config.toml
hidden_size = 96
rope_fraction = 1.0
qk_norm = false
tie_word_embeddings = true
init_std_down = 0.0114
lr_mult_o = 2.0
lr_head = 0.0113
schedule = "wsd"
decay_fraction = 0.828
batch_tokens = 16384
max_seq_len = 1024
train_tokens = 124700000
dataset = "wikipedia_en"
Each number is 500 + 40 x the weight over the matrix's rms, rounded and kept within 0 to 999. Layers, rows and columns count from 0. Numbers have three digits each.

# layer 7 MLP down, 96x192, rms 0.0848, rows 0-95, columns 0-95
536410481512495495525525462477479510518537495489532531521529510505480510417562537426457505530526488542554543498495490545464523480509459514505460478468508534518494487461534532551440526473541426484488474535480474474499540485503506582484525496538521487484586506512490504456502456542468469536
573524493396469433588482423503466439443514460581451517546506499507538433453509570498524587505555568555456504626475503549438590588553498523558520475595451469593539542497613429478495547520500544528510603488513411564521474500504532501479474501492436421497510587513492526412463550359653525493
543462505459591438486496539476479462488498529555580550461514465597471541479544481496493500475520457466546479551564452500483484481500473510484473437579477553498519495536536564469438509556494503499479456478527488476501494499490537539493483478559449520459461527514458485515477547513505484527
494496476538499527535480512454462428516552497497505505475504461509518475493514541463518471491486523458503506492513544509550476479511470549489540498495523551501540518512487456466581501499426510512471559495501462442409465511561530467518527510497505471419452505468557467482493568460425449492
514497474506521485546525524464511497462482530409565568480521499468422515471543491515556467480518551535521625526548461499448505511524466490457454427551504462542457494495505547484516506522486467453419552565533471519475480489495531476517525537493481516507524487533519567553507511513562471506
462506525462435569578505529442533450432547487622583413513541527471486439484525547525506555508474545536517535489494544512470552459514575506497469461576454523512503511469511539563515472514465486510524462430515475450472488478617534538537525490531480465530454493422500485469450512524521518538
479550483512547511510484480565505491513508543494499495505516524482459557578506535428478512488457461547522473502489478551504505511448479600591496465470518514500565526451568466482486545445496517517466451521499448482569478501443495461494542453421526525504539489472523527489490495500437470425
495479538490498494584525545581500533548418615513394456504523527447541492541548457413524605451477503541475533521457500597644463509526477494581450476548535480493500493578508498563561542462492536601476510515519491458431456484482466536518576471507512535424494451435499477529484529439427479473
521497587526497552536570586534422548461495472497485455480455531438431479502487521537456470400398544487499505402489567543544494420518574496496505521539506550462461385439550534476471474508493556566471554534504445462516479475513509436510493557562439496474422458559529477437538473451543528555
495532451534520459480465619455537506522540536495536490479514547525467535478511462513477482489525454454518501517549471435459496474524523521449581531479488489572534541439465524555515498489547551516452486501396537543510489470519515442501484478533498477454535576501485488532490540512536494568
465492508520554517546460494488465485508508469547474494538540500453569522481420439511525460536480479441539582541459418566459450502450534472503504496495545504562597519517562513436493478491495541494455464551534478488554527482523490512489490514438492578497500439419546527547529540492536533521
424501533459497486523530492508473486536480455586508492582511581492415475501506536434456509480581556527469496464544509557548482484473501516443531558489564459561494461441502446517604422485516468480513488504489460588440495513569455536422576512471476496541522547502477540506574475497479505499
485530452483516499533513389550552521495552507483562502504500433477552509481524509528561576536491457540492486488525497483456571501488514463489523527513488495530452474499550500480524501450452491526494535520552452530546470587476489488483464528446479550506493537419474537519544454456502557474
528538520517543464515488544465514532532502434465542504477453480485463530453486502490480546509540496471548467483474414543535497561495458508487506524486543494516478498544474485461453514548519484513509544502509531472514477547481522464476501497541473544462447498520549562491424493473510484495
465423530443608526553454544549451533540517506527460514480543532535458522491543498533521489487511548477533478497588471514505483556486508505506434478450446448501458511513490553479429420474487503551485515477516479468496479527539450517467490469423519528514518523541508563521510458423499484525
476441504479498466479486493451541535553526492556560554503560542505516398468571412563431474430506541511518547506512518558431446482548565494510454497403500524542434505489499528540587447477468499523586559536504520500420503478627574436441482504526448433533520506513450517491503507476534504494
522457606531476572487496375446497497502496462439497449494417531488525464518441527434472521404481480474535487493530551480525529503505438436499499477564436554543522474482483510602496437490597497529482455504517375537560426418481510466519630436515563545521547504444523545471456450598491488505
580567519515525469471552493506458469528460533412495457595437565480504551496539524486481522483488437484534452545572433498534512555513496578463494588534553466403523521472518421469572531451536550509518457504512537468537476587474564517528543486528517510455543567534516500471515466509532493523
456537474495510457504486540468548419514539518556493526458508454471522520497490416502514501511529468501500551480521436539437507481503452518425426448499453470551543504492486529540452526487431534476388466495497490414474454574471491508542520410466499463542462495510530496495523519506516500530
506521537485542497498556527547492460502459485467418525479539529436498495511498439482519528471428502438461479468485541532533499538531503431560541490542491571487491559497501492563491470487501466560484517528494492462506431579538460477487538509456498471463416467554433488546507433518559534499
415485500528508434483549431459484512577519560476458484516466450482521566522545506461445523481462502473564533471451445515424457517454478523482522484504481468534617530560507488445459459466526473433417436547429573473522485507569517507482539473464593561472497410531489511526520423467475457489
514529515486371616547481484519480482522465520542481479472500487436511485477546545464449494521464512507479480489479519568594562511528535488490472521459444453470441499438429493512546490453491584519515502470478463577530495480533541506477527555466524479493461577517496479472494507486464485466
543465534448599501534548482517471521527455524487531532512514474475484470475564496470536495629399531518539439517489508503544555529534494495516487516556489490552553474492540472494441510511454556542500505477468487492562533534509505563535539470561472445511499565511572492499477470480479569490
527499527491408423588473462559509508473496483494487502515477474591508510455520570494481543468540446503432478479515488527531571491412510472517487511528471538455445528445479477516481453565498432471473503565493518578519466531462527555467516530565518455462545523499514463449474511540541486498
519556493472424537505539546587493496489459495531509492514507531494496509492427523522438517472491592477441453482544493537510441481473457583494469410536591507465551495493435500505438498511497536545499502579551448491428443490465489469442482530518475518526467508501459489543517479526546465516
519537570533520547483482410565501518515505487528521523571571509418531512490452509527517492499489486504557523540456451472444461507492527573520577495533522480518555497496523443528510504424432515579516499485532433520550466489471481484484455520424527520511493482548554478525500450462544475517
466591579536499465452541564495598556451545519550535441492469457468562539523451483554549519446486450522518601471492513474495497505530488489447598478520472506532529477498485506476539586529532563431452480529463523443525504487521413508493459556513504580480476505477511487453525535513544545476
485507547430520421480456478477499560540538490491500427543500493478535497472606521532405437552496448509499457510554507543495523544498530503505471485476481465521515531535524449524555440563484501515509442585503496502554515514465547468483487488490492462525489540464557455474455459509454462536
534486501556488459518471569445503549449501517448504415513525477494442467503496523532513562458546488514472560501493487465434488519471498510462438438524548479555490462575583532521512474557487489423518535508477488505471446473478530529546422480494467465465533471475539517495536514525500447521
555545445437523395483496541525517450469483510510409551477547486508439453561525526475582495475441494465508506450476554505472452569539515443480528497458527451487471580503466476525511540483522433552530537464437487410463425514501500487460502555431547392511535525538488555454415430464470518473
444500550489552556450533492462474510546456497517459449643500543444508467437505503496508558475434499453568501485485438511542461529534526518591513536505460468488458448490516471517503501488554480538469575501497514581538402479434474524529539463525479443544518495469386542497516467474523454455
514574501551466527490476506438552567470555504560507430537511521495550483558490452485572493499514471499472506520474471489475477534466495510478482502536509510479462451485479448495477485482516487525526434445617554507457502485493463505446451507508490472493492472524530522504478538546482483541
476472487494473506504541485482506521534506536535525498443522466488507494506535521472468550458521517449479492485437540459469517502575494485460529463519545559520509461622514523514465516533465553438453504498474510556448482430438513505466506438521493472492518468518520516543516526497521529498
494481520515523531489439570516494503503520483468523418453487543475473494452511483533506511460477552473526540442454430553435433558551565465522513474444449556460495500469454497504517547566455552478532577529476572481549549501446509478452490510524509534511460473466446494535493474548443490534
561508541528560495454529560467435566554470580522448438486452448498413413472452487531558513486437459517513519518551535558499497476507481458514523530493503523439493474480455484486488541530447563552523561542516536506573503533508502501525498519560470481551481514476474461467414484460486558474
539517504565498515441517482571432558590498508501509494454537569519546597532479551523478507523481453475571429446481440470462475474543518589488513487500439450456537466468487556514472521492436540539416443530466559469455457406461492502529517506527486558422447544506546474526494484516503524417
521481476447453478572537499522486441592464544481474471526520476498411464510519507457465433443512503459472436515469496576465542567492537494494507574480509445514481526451527441502550537466461447454553488459458479435527489479501510500577591532497562536482544476471545467553469414518495479495
492504452442540493484469455490505511474490484490497490513544552469491546513506544557576479474493493523528473469520548509463517467535516456498525497575472490495525460553545526483460490483486520496486524512459428486480465463529490500512500574454464535582478512473471518531493521482511514510
504543474484518477413459480470453516537508399480434470492445514503415534468440501524454493526438450512534426482484482576512457508456520522473577499513476508495506520473438531494486574524510517453445463464530521474538486408528493515520518470557391478456483549532469450479530506507511523447
475514535475526481505540448480507442524494485532529495575503465536534506495561468509461455559574491558422543491451505438451494492481515552465560513569554438477478522537517494477487508512485552526505501455518535474490530507504534507509482473472468546476555447469528425527451481451447545496
490447504576463502496545462497497511547535497432437482526409489515508484500503511418542566492521541453497463498480488514540448440550503457451507451526490512377524436486478499399466525519487498516543494520545503510420471532460559403470525555439475530474532534449526515479496561567467436487
485458488502515453457512441482485532424469469513510509464522471494481541465462441544439500550531476505560579423445481444476492478473492489474541468500520449541482491518440490554445478466458499453528539506518566482573569517498535515525498515538506490436538508498590584512515566483504528489
476486488480536590587515459485557464513521531446506530466476432466508555443536489447511536550500434506551586483567508475485508498546432505442444436462526495503501431472456491463472515470508439464467495486491474473533517528467506574455530470534439503437523492470452538488557567514505511474
442498518538475448491516445475427529504517509495550482481448529536504497512522498516482539512528489387477522473539496538512467481546428484428520469533431531474520502550560533462469511472491559434480505435491496508492549462532533495469511531496473503500455468538524505422512530525451465512
486492539494488470517598497495492472477563516543542560510497406481539484554494530453443449469475504513445478501540537569529476520512479479519538550518424547520517470548474480513510554487522527528516407528507509482520455486510496480557573517576472497569430469519434480521454476521518509591
490519417448544481484526500510523592493448481485488506598525483546473499456490490522536491466487506540534550482512542454412466486498528532486505557510412477519482490509545489499521414484537454489545524509520511482541527502492478489507448446473504508479500529520508512566468441521541544552
555567482504470461503534557462563543499496479530496541467504540473561486545480501544492478502493550489407506392488539514496490503510532466455524480549508502503479484482477495525479516539483523503501506534559512534453527456482460472491445573449468466500491546515497483496516481510535469483
518468551492520427548556534509426547563581448480499459539472473497497509519516518495524450502580466483535519477541505528488485422603465536545453488491451545452480414507529504502472478503457522490461477532572461513537476500498522513517554470475429487523513484464489466449479549540471535508
560501522501492559453532485469455574512525592486482467491498513459579486486496533500540453516450458439549471528470493556500499519486518506518497491496500506485449457460467428522491481444517447483443484506499541510494510503494579501552539440521519538491458520530519500481390462481458537558
489448555531572493496493466442402471494403509499538616526490543515510521383494518474500520489528444448555473538547458503469504490472534539533523489519526489524393533485499546536438564491532445528468549545485531491546531521476455551479516532509533517487550548534522561577490529483467479507
393462537472588522470608460514510544531520414466540539507521494462469529482545477456518459453507492434551477473429580493571542455497474531431483576555459590538573514475511438467480465437506518495460487465513471496511474547592557542519602469542492411453553506489462523495525538507517529507
475535430557501544504428524518588528514486532468550503531538507466498526508486510554409470551522453493457598559582494424422498563493475546522518489569463431583517559546561501563479508537484478474556494516437540467446478412505447501502468479474525518481504421518534549583505526494538500453
496537464514391530531487471443506508493475472493483561446470515462525467588486530448575587502563487515523525572479420515606459535596533413425477555462517567443441546428459434489531513463545479510490578559562474591464526442550472459497571498469534530500499469515495589485537501510502479546
487555491410491488491506494506460491470501511504436547450488429484535536455491522486478560521472496516506516581475558500468519576485505472514505480503467583542522526496443507570501460503596458518414467558561452502573512435501466575502559514488537506532462453488539533543547450553507525576
524476447444514449523459518539517502508458450543461479450524519489459472487472418501497548501465549483490473471513577606542494504501538425440487474428492479487448523523525496531490532486463525464470567503409514520466516495544440464455504533536561461475477509540531463552496510505486469477
415531485486525508432502512536490541515418536466454462571526550471515493525477595540531423507415458490510539495462475507452525509480503634568542543521565389401538487529527531501535544470522419549524495531588438516615491464552471447547469426511479478567491473503492517525505498542571562554
510514537533459493469497464546477469459488519472501502466546518460515472514451511505554438513471559517512457432522528483542521521447537425530460525525532517459464516478542513499520507435531593509530479512512489554513510455487546445521520492485476493465434568483466583451559511558428565489
528543534499485553480462559546521520542460434520516471488551516476474481507479538486420514467478586589469484494479546550580507579568519499515467453467477503533550512530474553564520474499504533547534504522447511558503440515546439523494520558516532434514482556447553505469516461487535548491
525469451456539510465471470536566544508473518436536515546574502457548478457524470463516478493544515557531521494548450497451550552505528522562511566535450465510494540410469436497536487443489486499538494480454490428519463521489478498464491502504508532494566595475445498568501516473546450478
557537524540497484514462491522490450456462512557487477493529510481531422476430532565518429441467558527478473546451488519539458505509591464535496498515442506514468513529466551511525510530472500510567491584533498517524532518520508440539487516574522528447450521500488463580454551505515567462
517444519510532466432517482546555540472569555446534503552646532464493470461432463559546517493469572484463490473488476442488549521511559533511489560542511416520515545555494532555517451571490504522538582500515538459496483485567453541512444472534481458586430498495479501601481450524483498506
476484484511452467482455505525445514491525476532504521446532474398543468520490487515571536505535532467560544493540568586489536560475508433461470544506521534519464563539453452546514509436547501475556438539548486492541479504498525505575531523399518436493502538420491567513510473516457447489
536538386611482435438424578510517457455545526581395510492525490470474491529490454522446452463469494455586522505474553460514398413449488542537475470511474469454564486530475489569556547509444483486426442471478578450512496498499537453474438535486534453495432572460554483450564542488409496515
491391481453499529492502524441472495542523504499431468482429430573511586524547486471495468508497487517475531555420501524503474509459432505498538389424467539519589479548544494452439539491562414502457476542459493501497475501532521441502539517496452540549479482556458488449463549556455509494
519493468505548524476461548515498462455478431544516471466488496563491526599586442532475500492479512450535454511454531434503480485567471491445502490476457476496508494533471509488487485543521469513485510472466490429520517477444580511582490502552482498513486466550568486446549508425511493482
521532503436484526456493588508522439395439458531458515443527531479532482486427496540462536555501518500539490456457520480502495497519559459415525480597508463524459494526561543460521509550557544463482564509545484533561481506468520449528470499470507428487527545489470513559491520516567552533
432577499475481474505478432529479581576434455470503516509494558462528560485506496574469489519468527471497460495472449477529424591580448463539541519482497549405520521458489441495476466460506548463468475475533505506580474478501482525526497483478514485500504482485477472482501541573538604435
440449508475564461513525539540519481546551539484559551548504483508467496498535554450587507525451493520494482512560515494478528528396459490551521495489427449483528491485523415498519448429507571471504557542503538486455484481525425543502450478443411553489481532445538525530548435451492493425
466466532553492491485468514492466523483476482525467532493546508493458444503481522512445477536512494483501539496542507502510464499507459556532507485450499513514562448491562553498567480485487488435514523507506514505520548471493531470572451471435515475515496533518520491512512466515481466510
480407468527452477487489513462508490509446496444575503580528558524433473426530485552542531519553511510481514498535500515462524572501529423504540502528516477529432544540498446487533495468545476440545524483536487505524491460507480515472450463516510463463515545521548566524466489524480542438
520470496495510533493531526519488515505491460491470564466541531487505502521500543458483530467447538492482462436501542489523520457538524467483486502494493487515543539529538463473445509485497533531471503531481514492498482515564506531477579612570519518492413502517466452526519575495548519474
537489542502532456507452532469471445577499486456420525473467497583539450475408579476463517484504552454452515422492488509537460454507514526499449487461510494493476488472525586454519508522442487429522527508498474537501459468552473505561518488490537484437479581518516464547516573536516505549
419512544507523509403560508455498531461524545550548482520569504477543480504448488522533497608580503522547499511518509554390530476506494530491468485513448504487514432496497532470520499484540488548501521532503490450485464457495562509549512529550398501556506521517452540484532563500513521485
435517417405493499441501420503572427472505497505534530446599528495468509526509491541491428439487478459507442525551464512521510483507519535535513483491481508562469555485500467518569550540512440447496470486457498490497514554466481523516540486472580476567452490461497496588490431505509510434
454469443482499506453512526556557481447496499517476546538460480555461511527460448548551511485552479538428507509489501467522467498504447457550536445501483477455470522538509535432441455537506502488545527465530512568466526512444487444548444533621466584508494555532451499513509495491563559524
612500550456503488547490519534429455520518505511487509504417471527486424504539498443602485400432561472490445445499500516471506516536477422518486490453511518510451568561498513512459465542551500480476493507479529555458513473477496491485482484467482474497475504454508466468500505532566514506
494437531443472603572519491541518467492527467465528469510445608504469470558518488549540535444577484542443507553434426492484515569488496461549553473557531494470501504500530547491510447476484530483513502465536505558498501497438487555436514456576538482536503543473443476585580503546553484465
518578556523442533511476466524601527468469591544458424420568450420563651519525532575518526534409541434527548612443355505518496543569503574532600606541454488440533518590432511480446465415557603497520520510510563531511498511461503488493481522503585524510424481453512461579451571514535527510
519495519550527448417493460517496507499503484547599539451530547483540503455537493508445448492503613469513480512502521507523428426551518563451430481488550545436519439459485571438469499550472487520497494455464417413453470451470474446554584505518474472502548510469530430466531503496478424556
488494474458516490478509553453480506495541513494509518495516476488497538470495490484479465513431578473530578544505511571575538452578500596455404544494493476473551484427497573488481488469530533550443458429488441417476397551557531539603535494493499479521458500498513441489459439514551545506
401480504514449557492523460381543496506520493497573514443507492484573539466512522538502500524573476491490538484479562489454558469512523509504415454495522508516490514501497516483458496553405490478482493513453561551474503449480482506455505458511535495474564462546538537546521543506522488525
576447444538568482512401517543418527425376436477506446502341509657481595513347619621474555472456382427498565515469531541441454512546471509511519442446488528457544428580507523534467474535468399550549519476550543463495462406487577570565543443436440547468545564381500392538539502535545490514
452444481512512445439471494503508468492472518541548576490538447522520546446532558510456490533488431471572503496467502479410543527495545500536558419570509494588562545553479502502443497451492466443540523506537508413490528502455503567520444569524451518506456442473500549479519527545537435501
545510586503549491481505578494458489520497495451501573485481460477504497412428466523477483540481534433521510479494488412491489479435537488445476515394451513515488537511576546506489539489606475554454481508508498532521491541524482445523468522489512514569447484497526528522541528428511532480
474551521501452471522501444562567493540436433493425456450451473468488500617512581485513440458503576486433478483514573546566559558457526436452493529461524540452496494481532453514485467574463556586498500566532516551434462543553497492445582486520602515541470588533527481491599549484478508553
526514475532459497489486475520475524542570495467529468540487480576568480515491598492495545485561484536452495500481475548430461439455501524512488480493592482491436559554492528530583398510493501441511552514603440529496542446496548480469440503518487457484530430483489492478590545591513421567
473496520491497487507485486435543503476519542501467452481506543553482541526551493487492515584522540489503540495478467396506530559511461444439480586498553460523459499506412548438551510496482410495553499510497492500496575509482472486534549499508489472507548523513495554486530512478562520456
483489499522458476516471483496435565543471493527464547497484502464452476432507503504458567477532531512507492502532478606515456525505513430523500502520499510544468487480468450557502493494527487450503519528533548486474486491513523512466486514469470450492493471515529539514455511509503542628
535454465499554523495478476479505538501494518508476498591479518460518493512502536471539504538452496520509459455486583522479486435481448469507476551523530472453531371469533461489525447533517540569464545498479441518440411493585556569483476568498516528531557548538519531439588511596461512512
521495413509497460444431477555522514535493551565474408507524521542548516514492460534480539528438440500492508485426500539472553547459566566497541518548563493454511564480461505483482485502433501451489448488488548556540641459452506519503447521481553530448448537452510505491461525497473532475
587495524559490452572471477499499513480553459591480530522465447497530382490486516484536499453500504520476528445565589499500463460518526490506468513523434465466419487492501459476528525563532487492518541465518448536444460513530492520503497515547546520477491581433558512480513541511544520508
532530529505505531464528484385495484521516443465441479562543497443538476479485499495449499533489498411522500555491493474505548522528536512499505522465471445501481531548497533471443494448460518526508507481518527547582570478486534484492505492553492436551452546588500533529516477550469482527
459542508516557484505538496500481501557487517405528481587453492443547484421552515433517528556497552523532518473465542560499523506547502484540489493532498504517494468489500475476479542509494501479452478527479561545573526456530413579570564543373431481466561485498464551522463321488497544517
475522542498511489459526510545555537483530499541512485489525448488471452553478460467485482524516445516454512469560527441455518460459510472488458434542532529565484492468543386528499388423524522494536517541533487522513430475505539498488507463421517559473511403444513511465518538528500517474
470477519469529566461451427522607523526491489482475560531535492539487472459471451495510415472479522587503521551515518504524498536490515544564514497515468459498491557582520562446479483500491464522500508490476491544499438487486466559506475523511465546514455468478477508482480449439511513494
456471509485494481463470517571543516521584595506511474498574530485557422531468536613534498505500554509454498541497525490461578504571635467507485521519467520461440575533453524472497524557475511469636521462483423449510489447486570440524506450527463597437453514491541467499505501543527651504